{
  "num_hidden_layers": 17,
  "hidden_size": 224,
  "intermediate_size": 896,
  "qk_norm": true,
  "extras": ["some layers without attention", "capped logits"],
  "init_std_o": 0.00819,
  "init_std_up": 0.051,
  "learning_rate": 0.00272,
  "warmup_steps": 23,
  "decay_fraction": 0.604
}
Each number is 50 + 12 x the weight over its row's rms, rounded and kept within 0 to 99. Layers, rows and columns count from 0. The size before them is the row's rms in percent of the matrix's.

# layer 14 MLP up, 896x224, rms 0.161, rows 260-288, columns 112-167
102:33 41 66 54 58 46 38 50 50 51 54 55 51 54 65 55 50 87 54 76 52 71 58 43 54 59 46 42 46 65 45 52 38 56 56 32 27 53 45 63 45 51 27 40 59 34 75 37 43 49 54 42 41 50 66 28
108:69 55 40 66 29 46 36 60 62 55 57 49 26 56 71 32 53 52 47 45 53 52 42 46 43 39 50 39 55 51 53 36 35 39 28 56 49 37 56 32 45 45 49 66 45 71 27 42 68 70 56 65 50 54 65 35
105:70 65 46 48 58 29 51 43 47 43 58 45 36 74 58 65 53 54 48 42 56 55 33 52 53 61 43 28 43 46 48 60 41 66 36 42 48 55 45 64 61 53 47 47 34 53 37 64 36 58 48 41 54 78 32 39
101:54 60 59 52 53 46 51 54 51 42 81 55 60 66 63 20 62 52 64 42 45 47 55 51 68 49 61 49 49 47 27 42 37 56 45 49 40 62 57 39 66 41 31 57 44 56 29 36 65 59 31 43 71 54 51 56
098:55 54 61 45 60 51 58 36 60 59 41 63 67 21 51 59 34 62 31 61 44 55 36 65 40 55 33 32 69 35 50 58 61 52 55 40 51 56 36 61 23 30 44 56 34 59 45 47 63 39 48 53 57 39 39 64
105:61 55 58 54 50 68 63 51 76 56 47 57 44 18 74 24 28 64 46 55 48 69 59 50 60 46 48 51 50 33 49 31 50 59 42 34 36 42 65 40 42 53 36 62 44 61 57 47 46 74 53 73 50 42 33 60
096:41 63 53 55 62 45 44 68 47 60 65 58 44 52 52 51 48 49 55 41 65 33 72 57 33 56 42 54 49 49 32 60 51 58 25 53 46 35 32 22 44 66 75 43 61 52 63 56 42 57 36 34 41 45 27 48
095:61 43 50 54 52 60 32 60 53 35 32 45 52 65 42 37 41 56 56 59 79 41 62 58 59 51 48 51 55 36 44 51 26 20 58 58 45 59 62 34 53 39 52 65 52 46 50 56 51 41 58 61 53 43 58 58
102:57 31 43 52 37 46 39 42 51 32 73 60 50 44 46 47 54 47 63 30 44 49 35 50 59 58 54 55 48 42 38 42 48 51 58 45 46 47 69 47 25 53 51 38 37 47 39 62 39 59 43 46 80 54 45 48
108:44 66 65 52 53 40 59 46 34 57 68 59 63 47 41 46 18 60 37 46 40 40 46 58 40 47 51 33 62 48 50 39 55 40 46 28 54 39 43 50 53 46 51 65 47 35 36 47 39 50 47 63 56 51 51 60
114:48 37 48 61 45 66 51 56 64 33 36 61 53 63 31 48 12 47 47 44 57 64 49 34 45 48 43 28 51 41 31 56 32 60 46 13 55 44 58 48 47 49 46 35 35 44 44 31 41 44 58 54 78 33 40 38
103:35 60 58 37 58 40 57 44 57 46 46 53 61 47 36 45 52 48 28 45 50 54 50 74 51 54 53 41 52 50 67 69 52 60 58 45 56 30 44 51 35 46 39 65 47 49 43 44 42 67 41 28 35 43 81 27
102:66 14 42 46 62 47 29 38 49 39 41 63 58 44 47 49 46 12 53 42 56 58 70 55 65 43 65 62 57 56 67 53 39 44 54 23 55 38 49 52 31 48 29 51 50 60 41 41 55 61 71 56 44 43 58 49
098:62 61 31 69 46 46 55 39 48 48 66 42 42 56 46 25 60 58 62 49 45 63 44 30 60 61 50 49 46 39 43 49 64 64 43 53 18 56 43 52 45 58 59 55 43 49 50 38 61 29 62 58 35 45 78 51
097:33 53 38 57 37 37 44 30 40 68 58 39 48 34 54 58 47 50 51 69 42 60 65 65 32 49 33 54 48 39 59 27 51 66 38 52 58 38 22 70 56 65 52 57 50 26 43 50 63 70 40 38 44 50 44 37
105:52 41 86 50 36 83 66 52 33 27 36 50 57 65 46 25 52 54 34 50 59 46 64 48 46 34 53 52 50 29 44 49 36 46 57 52 55 55 62 41 59 52 57 65 55 43 48 36 48 39 75 59 58 40 46 46
096:36 44 43 50 56 49 54 59 30 39 65 43 45 72 67 67 70 63 45 41 64 41 40 67 51 50 57 47 52 31 50 53 44 35 46 49 38 49 38 57 46 55 49 38 66 46 46 55 51 65 42 73 52 51 59 52
106:70 55 73 32 42 49 52 58 35 46 69 58 52 55 60 52 58 28 48 47 51 39 50 46 40 56 27 54 56 50 68 48 56 56 42 68 52 49 53 42 77 66 58 43 47 54 42 54 44 55 42 54 21 16 17 40
098:50 53 66 51 81 44 37 62 47 55 54 64 59 43 53 67 23 67 46 61 44 47 35 44 35 49 64 49 62 47 54 36 44 44 53 56 60 28 44 35 45 54 54 58 40 31 56 51 50 50 75 44 28 41 41 47
102:38 52 47 60 52 36 53 32 39 50 55 62 20 60 55 53 44 49 47 65 72 56 39 57 48 36 50 43 59 34 55 50 42 42 45 45 74 48 46 83 49 37 45 63 51 52 53 52 53 62 36 49 59 48 78 43
105:60 56 50 60 45 52 42 63 51 55 37 52 53 43 31 82 42 57 60 45 66 31 47 45 29 33 42 49 49 26 57 64 40 68 57 45 56 35 35 53 57 29 41 44 36 51 41 67 64 42 46 52 23 45 42 35
106:49 45 47 51 70 29 56 55 55 40 42 50 49 27 45 59 54 45 49 46 55 52 27 43 47 57 56 28 53 38 58 51 52 44 37 77 66 47 62 31 48 70 30 33 70 52 46 52 33 48 49 46 63 38 45 48
097:75 46 25 53 44 57 48 61 70 53 50 58 61 69 66 37 57 68 50 60 44 65 42 64 55 38 45 46 37 64 51 62 48 44 51 68 33 65 45 27 38 60 47 62 49 62 39 50 68 68 58 46 51 66 71 42
099:27 37 47 51 45 78 36 58 47 54 47 49 57 63 57 50 53 62 53 38 60 21 39 44 53 51 34 54 78 63 34 68 47 51 66 56 64 39 28 57 41 81 60 45 41 25 72 48 53 27 49 31 60 66 47 37
100:58 44 40 35 57 53 61 58 27 52 47 50 41 49 33 38 35 57 63 46 47 63 54 30 52 65 64 65 44 52 60 59 44 55 53 44 66 35 77 30 42 60 41 42 34 60 60 66 21 45 21 61 37 32 42 76
095:55 47 65 55 26 48 33 44 71 47 52 48 62 39 48 50 63 36 63 50 65 59 56 35 38 76 44 48 41 49 63 46 63 66 55 66 51 46 43 53 43 44 43 39 58 44 27 30 54 61 53 62 43 58 71 57
088:52 53 65 45 41 19 47 49 64 42 63 45 74 39 50 49 52 41 72 20 54 49 59 56 52 44 31 48 35 24 61 60 30 55 39 34 43 41 37 58 35 51 38 40 45 47 66 44 61 51 28 39 48 30 39 46
092:33 55 61 27 60 21 70 58 63 61 58 56 46 49 64 59 41 53 57 37 46 44 42 63 51 50 52 53 52 58 51 50 51 45 55 41 45 54 35 36 64 39 46 34 50 30 39 50 42 60 48 65 52 51 61 38
107:63 38 53 76 46 43 55 50 43 62 37 54 38 71 39 51 41 40 39 47 63 39 47 67 69 77 18 42 54 65 58 40 66 58 31 48 52 62 35 59 36 53 31 48 50 47 45 60 42 61 50 55 27 67 47 37
# layer 14 MLP down (transposed), 896x224, rms 0.159, rows 260-288, columns 112-167
099:62 67 22 39 60 57 46 42 45 52 51 52 58 51 49 67 46 36 81 67 57 38 77 42 51 57 21 32 56 65 57 48 47 49 30 44 27 38 51 78 47 57 62 44 58 73 44 49 59 60 57 51 52 56 43 68
102:52 60 48 63 47 52 30 50 53 68 60 77 20 36 59 68 78 60 40 59 36 31 48 48 47 51 27 52 50 28 58 57 20 41 55 55 31 41 35 64 55 42 56 53 40 58 53 65 56 33 67 49 75 60 48 51
098:73 48 43 53 60 65 47 56 45 42 55 45 43 57 50 77 66 35 55 48 56 60 63 32 47 70 51 63 53 60 60 63 59 46 41 57 53 56 24 51 56 59 50 58 32 69 52 71 41 40 51 47 43 49 59 48
102:33 39 49 54 41 51 38 41 37 46 46 59 54 36 62 31 68 43 43 35 27 46 41 80 37 61 37 49 33 55 29 61 39 51 57 58 37 62 47 49 42 66 41 24 42 74 52 46 51 38 38 53 49 54 36 41
102:50 27 61 43 31 36 22 34 59 42 52 68 51 56 47 27 50 48 45 35 48 41 47 38 56 42 36 63 69 67 55 55 57 48 66 60 59 59 45 57 54 37 37 36 37 48 53 53 56 45 54 65 59 30 46 48
099:52 37 61 45 44 52 72 49 59 63 40 60 46 30 28 54 47 41 62 73 49 51 58 29 59 53 47 52 57 18 51 43 53 44 44 57 59 31 40 40 49 51 51 53 41 44 49 40 63 46 89 55 35 34 49 84
101:61 46 72 44 70 47 50 65 52 29 48 23 36 69 59 61 37 54 45 66 46 47 55 58 62 40 65 67 46 47 46 49 75 39 56 63 74 41 33 55 49 31 60 58 53 29 61 75 50 27 44 55 54 44 52 26
098:56 37 67 55 44 24 42 63 48 40 34 34 23 60 54 35 40 60 55 55 39 46 63 71 60 54 47 45 49 58 70 42 56 31 55 44 38 38 63 40 39 61 43 28 40 57 60 51 44 67 53 35 43 34 36 46
104:55 37 48 44 41 56 50 45 28 48 49 44 77 36 44 39 50 45 51 44 71 47 50 40 45 50 61 44 51 61 52 38 38 47 69 25 52 64 70 59 52 51 43 47 42 50 55 45 55 52 54 60 51 38 47 41
111:73 48 59 27 55 50 33 40 65 51 66 70 37 69 61 45 42 53 44 39 69 42 35 53 52 53 39 34 32 45 62 63 46 57 31 53 39 57 40 45 70 68 62 54 52 64 59 33 58 33 64 65 64 48 49 52
115:50 35 61 24 50 65 32 45 52 31 43 63 49 32 45 48 39 35 54 43 32 73 25 38 31 25 56 45 52 41 31 41 54 48 35 21 50 48 62 47 41 42 29 36 47 45 53 56 51 66 36 41 56 50 54 59
101:56 55 62 68 50 42 45 56 75 54 26 27 24 39 49 53 46 46 34 70 74 40 53 43 30 52 25 70 54 38 50 45 58 73 61 54 46 46 46 70 46 33 54 41 54 42 55 38 66 47 61 68 46 34 32 53
096:36 25 60 31 55 47 39 47 63 67 10 69 56 49 38 59 45 27 59 68 44 42 58 56 67 50 34 79 49 49 53 35 36 59 72 35 45 37 58 54 53 48 63 40 42 52 46 44 52 45 62 52 58 27 56 47
098:56 60 30 43 48 32 45 61 60 39 62 13 50 41 63 55 50 45 58 69 44 45 52 35 49 41 40 58 45 47 64 61 47 63 27 41 54 55 50 56 43 37 57 44 41 34 72 53 54 46 37 52 48 52 49 56
092:53 68 58 54 62 64 52 34 59 29 40 25 51 45 58 45 48 40 72 44 38 59 39 33 42 47 52 63 56 27 51 77 42 66 41 31 53 65 31 36 37 51 56 44 44 47 52 53 47 55 68 44 33 48 54 84
110:49 51 71 60 54 56 47 44 48 59 38 35 44 38 62 61 59 15 36 40 60 41 45 45 60 63 42 48 54 40 64 42 43 44 34 42 57 52 63 35 34 64 74 65 58 56 58 55 73 48 49 57 54 26 42 46
095:62 43 52 62 62 43 51 49 58 34 50 32 49 50 45 47 41 36 54 42 47 32 59 64 59 59 34 45 76 65 61 19 53 61 65 47 30 48 40 36 59 46 28 78 74 59 42 52 53 43 36 63 35 50 62 60
102:70 55 48 65 44 47 41 71 54 48 48 58 72 39 57 60 54 60 49 57 36 49 50 45 51 37 56 50 67 36 06 59 46 54 61 49 54 73 73 60 65 45 48 40 49 54 34 46 49 78 43 44 47 82 38 59
100:37 50 41 61 71 46 58 56 50 45 58 61 38 47 53 72 54 66 59 28 47 73 54 43 64 32 74 42 59 53 46 64 54 44 52 43 34 31 52 18 43 55 46 46 46 61 50 41 75 55 40 62 59 48 30 34
098:33 45 50 51 56 51 40 63 76 38 78 53 56 42 47 46 54 40 59 35 37 60 29 69 68 43 61 51 52 59 61 57 44 68 44 63 53 59 52 37 58 43 41 49 35 56 62 34 59 42 44 48 51 55 76 50
109:35 15 61 37 52 50 74 55 53 54 46 63 39 39 19 51 52 44 65 48 67 57 54 61 50 38 70 46 38 50 73 68 35 65 40 56 56 37 60 43 62 43 29 37 36 66 64 72 65 47 57 61 65 56 47 54
102:46 34 50 45 26 53 72 55 62 47 22 28 40 35 45 45 58 56 39 59 56 49 37 45 45 36 50 45 51 70 48 44 48 52 42 62 42 59 21 45 68 53 32 57 21 48 68 47 40 61 40 56 73 45 66 49
097:56 55 41 49 67 43 42 30 76 44 51 57 46 54 46 51 43 58 51 40 73 47 79 46 31 37 22 59 64 58 62 67 35 49 59 55 72 57 57 50 48 46 75 58 51 46 41 41 61 29 59 31 59 48 74 52
092:63 40 68 55 55 47 43 43 46 66 39 19 58 55 45 41 57 40 54 39 50 61 48 25 49 38 44 39 52 55 56 39 32 59 48 26 51 46 45 44 29 58 40 43 45 42 58 55 60 49 49 59 54 18 23 35
105:45 41 54 50 60 47 59 48 70 54 55 43 50 43 40 45 31 53 53 41 46 57 63 68 60 38 54 29 42 56 50 49 33 58 37 41 52 40 50 46 41 67 27 41 55 73 57 46 62 58 41 58 47 57 45 59
091:47 71 57 42 46 44 78 48 65 34 44 24 48 61 50 39 50 35 59 45 65 49 34 52 48 48 75 45 62 41 47 65 53 77 32 44 29 62 59 02 37 43 41 45 49 62 61 33 50 59 34 46 76 37 47 34
091:72 42 53 58 51 65 66 41 54 64 33 45 50 48 21 60 48 60 39 57 59 55 42 62 58 41 69 42 57 40 49 53 62 54 27 46 40 39 62 60 53 59 35 44 59 42 38 37 47 46 52 62 45 67 62 50
102:68 63 32 65 52 68 32 51 55 39 60 51 73 71 43 24 38 58 43 52 53 62 53 30 53 34 60 52 54 36 58 57 47 65 47 84 38 66 30 65 45 48 43 50 58 57 46 81 38 34 60 55 38 49 52 48
104:42 69 65 58 53 51 35 57 62 56 49 66 62 37 63 53 37 46 54 59 44 39 38 48 56 36 36 62 23 53 51 31 39 66 52 47 42 58 60 36 67 51 48 33 45 42 51 43 68 57 63 32 34 52 15 52